Weights of a small transformer language model: 8.57M parameters, 599M tokens.
Each number is 128 + 32 x the weight over its row's rms, rounded and kept within 0 to 255. Layers, rows and columns count from 0. Numbers have three digits each. The size before them is the row's rms in percent of the matrix's.

# o: layer 5 attention output (transposed), 384x192, rms 0.0823, rows 364-380, columns 0-191
# v: layer 5 attention value, 384x192, rms 0.0957, rows 365-380, columns 0-191
o364 086:058189152128125078104147165081162100155183147139165098103127122150114119153166142124141158099125093121184100109109103128168101084135118126128153153125163161179142069116120153140118132121095129140149116089189126139111198144085185138146187125114107139131153212127126069103189138104184171136096141052101134041086118163106115144193125161083130105110130122036130115152103145104112093128107142146166110134131071102146101137099142115149121123133144139130132149142033167128197088089123139114126101163150152111095129131124101099120208110079136117193095127056130124116160124179110132090
v365 093:112130132146171121070166122119199162173102170130088123146131116147154074145118103132114132165107113176122072209132132102157107140163069159127139080106065148197128135095113178147140121161208181132144117188154051088165113143125133094086099169143117171138055151119151170082112138122119097123096111132108168093122185093130116173094142097068062137099205115123089136157134123131099114168120132106151198156118136128085155146126093186077132099076099132125152117091093145146128102139140144166123133141142147157155103155144142176115083072150144134170131086083148089135062103124172140112
o365 093:194183152164072079121111136131087116104117138163151062084127092107158092050110109146099102121171115111143157125152109084096140122118149147142162104127192099120084160184173126163141079150173133184123119079135126119095119073101121133160170141100110167106137088137078112124160152124105130077136127119117102156118172167120148130095164111127152120142098138121095084128165207157160079077149162166140149099150169065135147151109183039155093172130153171173110106125141164120109137166098146144085173103117103080193130100122041086129114126090135086097147193158140132147177141149100163145
v366 093:145135110165112099131106153114082091152177036157125141119175116165150169149118157157166147115118170075143181092092117159143199155124154172157122113123176137067084073177124098128161133113129153101110050087161150169111197116098091081158145125107118097099168102129181133144161083137176132079132129160153128156122076162123077169140124104223132152088060144154114107143133152149150141117185139133142124108132144156137138143075139097099163121098158081160115153131105104055137156114061119101099142143176152127091127138202067115101070112075141104150158132145100124137156097113089132113
o366 100:096090104136137186113137102158183139118112143151050142182114122120090077138135087151129142173068115121081099138115150104125102136138092153122072148139099123142148141087117076122158128159096146113092173170107150079134126175177102136084078094145107155185118183119128128133080128114109085134185108150117150143126089109158115098122084159176095098204149106147180151126216097111143140134078130137100130145125097147119130111151165171103175110154079197104169110093124138142100126093159089132143125109131086171112193077183215120144126127218133178095147103127110165131094122173151059116
v367 082:088179207175120156107137171180136104148110154147130128196139119095145143104137143099124084114141081089149137113124112122112046120112188113169160097154136063132162149094137180113079121119031140114126145111119133160190152159116129170169156198137143086106123170133136097101195154144108114193133119173115187178128121127126129080100108102180157092138161134102143091094143155062218145142058122131135148143112140130159135126100113118110134099140090072112125141151097109208149072120149142141094127065177111145094070146137152129137136147108135144142106125102162101150188079163096116114
o367 082:155099124123107166167113073124075115149080123108138111114144136124163098145138137128129117131150161131134181123125146113101147133190082119102134132145076194044146145141158148108149132145165101137033081154071136157117105134186157138122111101094151121140176110101086115126092139111109089107206160144132135095133130123146112144134106070117142173114198161221141125060077185128128140136153119119074123127099141128079114139146128141132103165066122158143107133153166109113082134232099129136089135118068114063137112159140188167172061113163099137128152172154132186114088171082141111093
v368 087:172169152155114114144107163097167126133134105090098129142126113109130133112121143160132077154076107137154112152098150128117140092184171147131089104155110090066165100103109087118141184106080093143128157075138149169151188082169138135111114076108168128148149069095151103192155107127194115103180160169168134207122129100122143114169146181184175087099100147131086122099170117187104124114131146144108079096117199148188113157119155088180115128161134077121103134145111136146098167122117161085079128116155122112113187111103126045170105066116115131190125152101123074094215126121105149103
o368 087:086094116116168166150159094123120135132163139178161155116149144170116181193169139136123160131173130114121158070167152094185121167132103121101110125128170150145165055094061118071054182197093130130079165142127138119109116171195182165136149176104082104114122175125159154141087122131082119133086128120131103073118142082148062112130108136113117111154123155174130079103117127103131128122112129102097112161133089095141114106112142161107155108109072183144126136081111165118173076112161027142134120172054126120146118210169117133082151129173139151207132149091119152142122114112153117105
v369 074:072091195169086114158151107148127186162157103138129141127170131132142167074113216115118193072200111122105145031150089087127130147060136130139132168123141117075085117117157151125157070152158081146151108102130070166128165165151145125109157164139094106105122165126192105098145135123099146163060129154114126097137102107132102191089159107148124100135180156147128078154135136105144121077098098113130103143090100148186143188101129205124145147170103120146109135102124162104148079087092094093143137074150129149130098147179126200157075069099137148170128101159123148121132134135119097125
o369 081:134167104083163183100124144150150120126120116091098135135136077128126120123106071121101112181076152113136113222086153179080156109147132097122145149148074144125129198149177094124120096096144122083127112098080085115116080100103130133097055095140176152148157128115136100121175093091121137089236114140132135153123147161137164141133141130152153090124134105197090165100118115125104175158137100158120155123101179115101115097203162071165114156107119144093138131130176145130104167162151153164099159161072055120149165089125192121096128124141081104026139117168062145149137117135129087111
v370 097:118078121219108122091101119119155206076110153112118131122087093125181089096120176150134202138171108108088175073140069123099074129114089124116150179122118143143142110108139131137138106127112075114087061124118118129137138121134125140176124180112061170149182183180169190142210105183081100172083162152124115044133126099133144201155088156153173107175169129164123117119151142156180108148080120093114126119128111157131152156126127092197125138154127148118111179081095081109122101121167119090141120098144134169188102174109151138124088138083153129107127127117121158108125134169131111112
o370 101:128149067115171110130134154111120165136153165082139071180116143117096144175136157109124075123147172073179109155086120173140126125114172077132168124106090200094125192138109125171147078064150055088168106081111090113131110140135133133113122111112154095126154119067135067124113118087149174096242102146166152157149191160147158125083114107137075146135124167163099127101085149145126099095169084158127189156103162171116132082102153146147140112122117123143086098144165122133132172188075134105102112066104104130136157115114142118096124118127121134106096114195043105152144142083093170136
v371 097:169195086143128130146163109100147159104107069156113112104173112129161123116148143112110113204147079178128112136104122157149168129144151186086142157078176150149149141100118072115066176127146172141129066164067185128087158119166114127186125146150113149124164041179190131122119112136158108098172177106159176138141083141132165146153155123183077120160086132168167187093116142108127161125124098099194085109096177167163099149142127075179120131106132054112085128139145139083133118131131128050116110090158132143109167098139126123119078122087099121168144140111090090126113128136173163182
o371 099:165126100150124157173104093175111164166102149135114123139128127154110169144103160192110124125150142109109170121140144045134171208137105110130126081158100162087135085131060153109158221076130086113096159109136083114126131142164141152165113161094108115155102089120088165181092122157148111129056086129149066113124164110138143103104061087137063181143129143136097110118167159142125134169142110118107167167152151114115136149106139172096132127154077189161125072110075148130135094156109096143156125100107114119183095116115081071141196140175200124162175140152088119092072078099104145164
v372 076:158084147117138162082170118120103116087135171098154147138052133188137113063134108100121162102151094123090102159138143110136136167097085107109133059137101086157124135067164154122125140103162076129110121168126081149157019158110139113123126108116102140140122162165091137125159121146074096153090124143127044091126118099118076172122087085132160136171113147196127151096132109163124146188116134155079115142115054138128163151156109185172143148107090187114101116082167105152130083104119094142121165097180164132179133140051084157133075116141186125102130087156102125134049122135139082144
o372 084:120192119122137058128086193119150128146153135110130125125155110051130056137155108131154119157107110093154104182099082150132140063151138140121158138125147158156107135136154143162125055086148148117196083081199117103126195120089096111126143138143145131113106144110146120104204129098153181103149116089106197105104156175094155158121152120117149068137146117023102106119123163100140102089176121104185140124141135161118145111091113058194097116172183096114139122150119163127135132132107203094103135171152125138087128087125154103137112078046102113086102109127092116125190130124096149100
v373 099:071149210110084144103142097161144139107091209109142148124043071102115096088117100121099141089155089146072113070132110137086104136177085099134160172096069118077158055107130119142152105104062152139132154107132117107083092130118143177118109120121094128136139222129116103098125107169152103156051119104120100072118126105127128152143139198077154100165205097096098136129189097122168097138105114118120127124134186132113172109095122121184115129183150167151165190140121100149131149119142138149170113130119085092138110119121181122155155165120161162104110108093148188160152161167150112125
o373 100:106129086127192112153160139120072144138179131125152133169124151152140177160136190091130103128202171086170122164169112174146193141124147123107156127131160117105122173117072130152116072124171089119115112136067115129155049102131119120155127114123165101082150108115154129114130125109136174092200097191107145153161117111122153117107152143082110135096128140152129110117052078114110100128122097128112137157111130132145138085153116156123110096076191040127053157115200072106122153158123145085100143063076146126129113180123129175132019131093088133113109118169117136148169167067142137118
v374 095:097148132156107172136215103110161160159041097087111128112122150153148128103140223090094104125124091182102097141125096119121131153058078109073159223135092059080176166089132127121143110099123111108158142131129109073137107156139152153111191126178124178135087095142104103109140126118137107153162088152159115086127154110123139128078165137102096095159144137175082195157097079151074098131084128187149086102080136163164098116106144143192121135166128154146130073152133124135110168127117151094135140100127078149160172118137122130133149090143103150095125138115092119075120178178185129175
o374 094:155152138068162131179117150152092141129174119136148173125140108125128181116120106148093117137161156149191176156143141136137185140104203106154151071107132149157097116137117143096102167074178144143177129083119059140083083058144118152140069202112123127090119092152156158122167101159105207104079117124149080157101176138107112138144137089121121149120136110109066091095130159127099136165155094128080174132123207065135142146144088072145080186123132108118104107132114146099139116145112140155149128230120111144141077160089085109111132126096151056117110152111124104104187106105107161187
v375 084:234097112033130122105025111112126137071075122175163129131184137148136147125137084153163068177139161100139183113089141168146132116141111123143077139105098177132157086142134136128176053101059115121104188134111162135085149107110128069176094137113130113153166090129095131194167111142158053146157125090127090128129198104130099118130103164147116132093151112096175169103112140145168138068197133111144103106159165122132155107156127118120120103127154193133152144170162137116143148122102146117178127100121093101111150107070180071157196137143115131107120113116132143124160105134114125139
o375 083:102097140211191117125150136139131110130145157106154132176120185136121134130151162136146147084090122105148076095156080126175085123101153128112154098152074104122143115117107091125129119127147143093095164147167138135148074137102146165133160101148114114092158173154205117131102145152152142179122102167143159133151082105129089114171100179106108130075111126112172160135103068152102106129050094074108101165096100186154099123141148138050133104126169080161122104114119058100093125115215080124165113145148168152124103119177170219065126186084119131212116125106147082129088169134111127128
v376 094:083162175135093128098121098141131180167165102094102131120120126123098136130146163132190041141131092173115131119114105096076167127107145172122136132118139099075121142130140090124130162145118199149144159133094133114137124126129131167053169098127132052090066170139141114143098158129108194123119102073095210225128110194126121136096140089145111104125162123146145122138143154026101137089068128143133094155079155128123116115168148121091133104147103061145170123206155119188126145144189183098105128137161085159121132083167182123142121126132137149177107098104189126127123139148141147081
o376 096:115148143093118166136136108128078093158115143120131109138168074146148097145115114142119163102219177101142158126180102073145150151210106128157165153145151118095139106130116153131108197160115092136059101139091136130122140152103139120136080171109145230148182153132109131148151162131179080128133144077134067055108127066114114143103109097046128124135177086129122132090107152141103163151151076145095139120141103090136135178128116172141129104082128140099117121125107156064135091176106109166090125123071118036151119196085100105182141099146096161162174146140085112078118112135147091153
v377 083:162134078069109121115061194138114117050165129144143149100168143132111127152129060148203112102118170052164138177111187140157089109227145096178110053111125182133145160111148161130164144094068134142119133123125140134117179129085146106125016114120148158117176076106089163164133162099145072087143121124166104144129123110129157156140129113126142110123114115129110164151152064167160153101172105103102105101196173109101161113128106104131115133072164189113130165119135143107144101132113121157143123188121146153115155132122117105180196165171175136123158170116121127145142111107133129162
o377 081:108116134198149099148170141072174139129112115132150098121115173148124120137155150158145157139101090150085086053116106165142097134077147150126062133103119120137133091113089102110105063208112122118120153144144190120152125184130121122113166125107086102137150171133117131126064151160123100152097105169147137076126081100117136083117119187146105113147093163084175107174088129127148084109092142070152096100133065177134132127065136186081175091117138120166158151137128114178115120062146091122146162084150151128094091126154126149080091110140101178206143086119216106142070181120127124064
v378 091:168128105084124160129177087143110056140169149152118136149095120122104135082133118128120129107076166133126134214133136139092127146132104099109114085118168101182136188116099130107172158143167122131110199148113099131148099140178115108151152055093188125136138159189079139160067098134066154144134130129158092172118172106124054073167080076145137168095158108159139120077119189135049109167143150147145058155109065046108123148144134110102129121099057123134111071163209131170139116126132136117099133105088159113170146126095093112124164148152117106110101078175134100143125100128128121119
o378 098:094134169146099088085045177110144103169128132119138150046168129077119082135131130071160161123108131107150113126121109108149121070167122146121156147139180115144117092117181162123111123109115178106128077150182189175091207109056145166122143135143123139111072116156147131117204156154154154144099146071056177082095129156104117146114165107121206098129108114039114130141150154117149181098136129107160096133164088161152118120125107095182086108153164142103135099111095145139158118112145153126116127211200151130060115118101142139165172129063124135133130127078137121117165128146105137166
v379 103:116137150079088104051118143173103118090215133145144092147124177115108100145104067133111124136142127108113142116160145163114125108193159096203138114149171091150126137134146147143104191064135182102094122099107074137110127123055109174105125157089176150129089190119150094118114086184149147148124117117129167155126119155134130090161107099136165163129100117136139053167166110107114107159145150070101157097087158067081145140131164101058125135076154112134116144158149120108162121113135104232094124087163158148070116146153108106146083180120148151168082136112100161164092110125064163090
o379 105:097106116131079150122140129087135110142095134184100062069157098130185114108146188109206132134136144120115094112122149133124111167177065154167131174148151156126186075075118158132127064204055126165081112177111170109152143164105090126122121065137137091189141160105085085159086141134142076116128126136120131062132136140105167097119098118095129108136177162118190158155148126141140103076106155157168083147161057158165128141138123189163116126121090113111137138072120123156171105145092107094124160131151114096117128166125155121160147101120131175159125054163169161160122084151201114089
v380 084:147183126124154147116145110136163136159081079103103138102095153121108127106156129100116068148113109171157123171107125111091150132095133152121127190122132055081160181061138086118077125102105187121134154146076172130099154154172131109117201100117191137134102088141157098142119167121144214106173145172170165169124102162117156071127160128195102071132086127167126190088072080113110135104131104142153053121091160154173114094126152114152127143151086083133117132185157121169157178137111175070124135082119106116145147097158136098096153125112107117145139133100131078095093118193177171180
o380 090:158137158087116169168126105143102133189145114163137168121166137141134149150094147171122154110201171141101214123163151071157155184185105127120117079141132160118156084111069165099121223148132111122090141127114123158082127117164149144141105225094087148112116092128145166143121128173131122138060132077109068073134132099142134110134105084069091139123153098134108107116140160129120152200142088097122132163167122087138131181134113143128110106111109161125115054130077146097164080112112123143116114203092137102146098181074073123199129120131163123185170151121141141094108110102106149179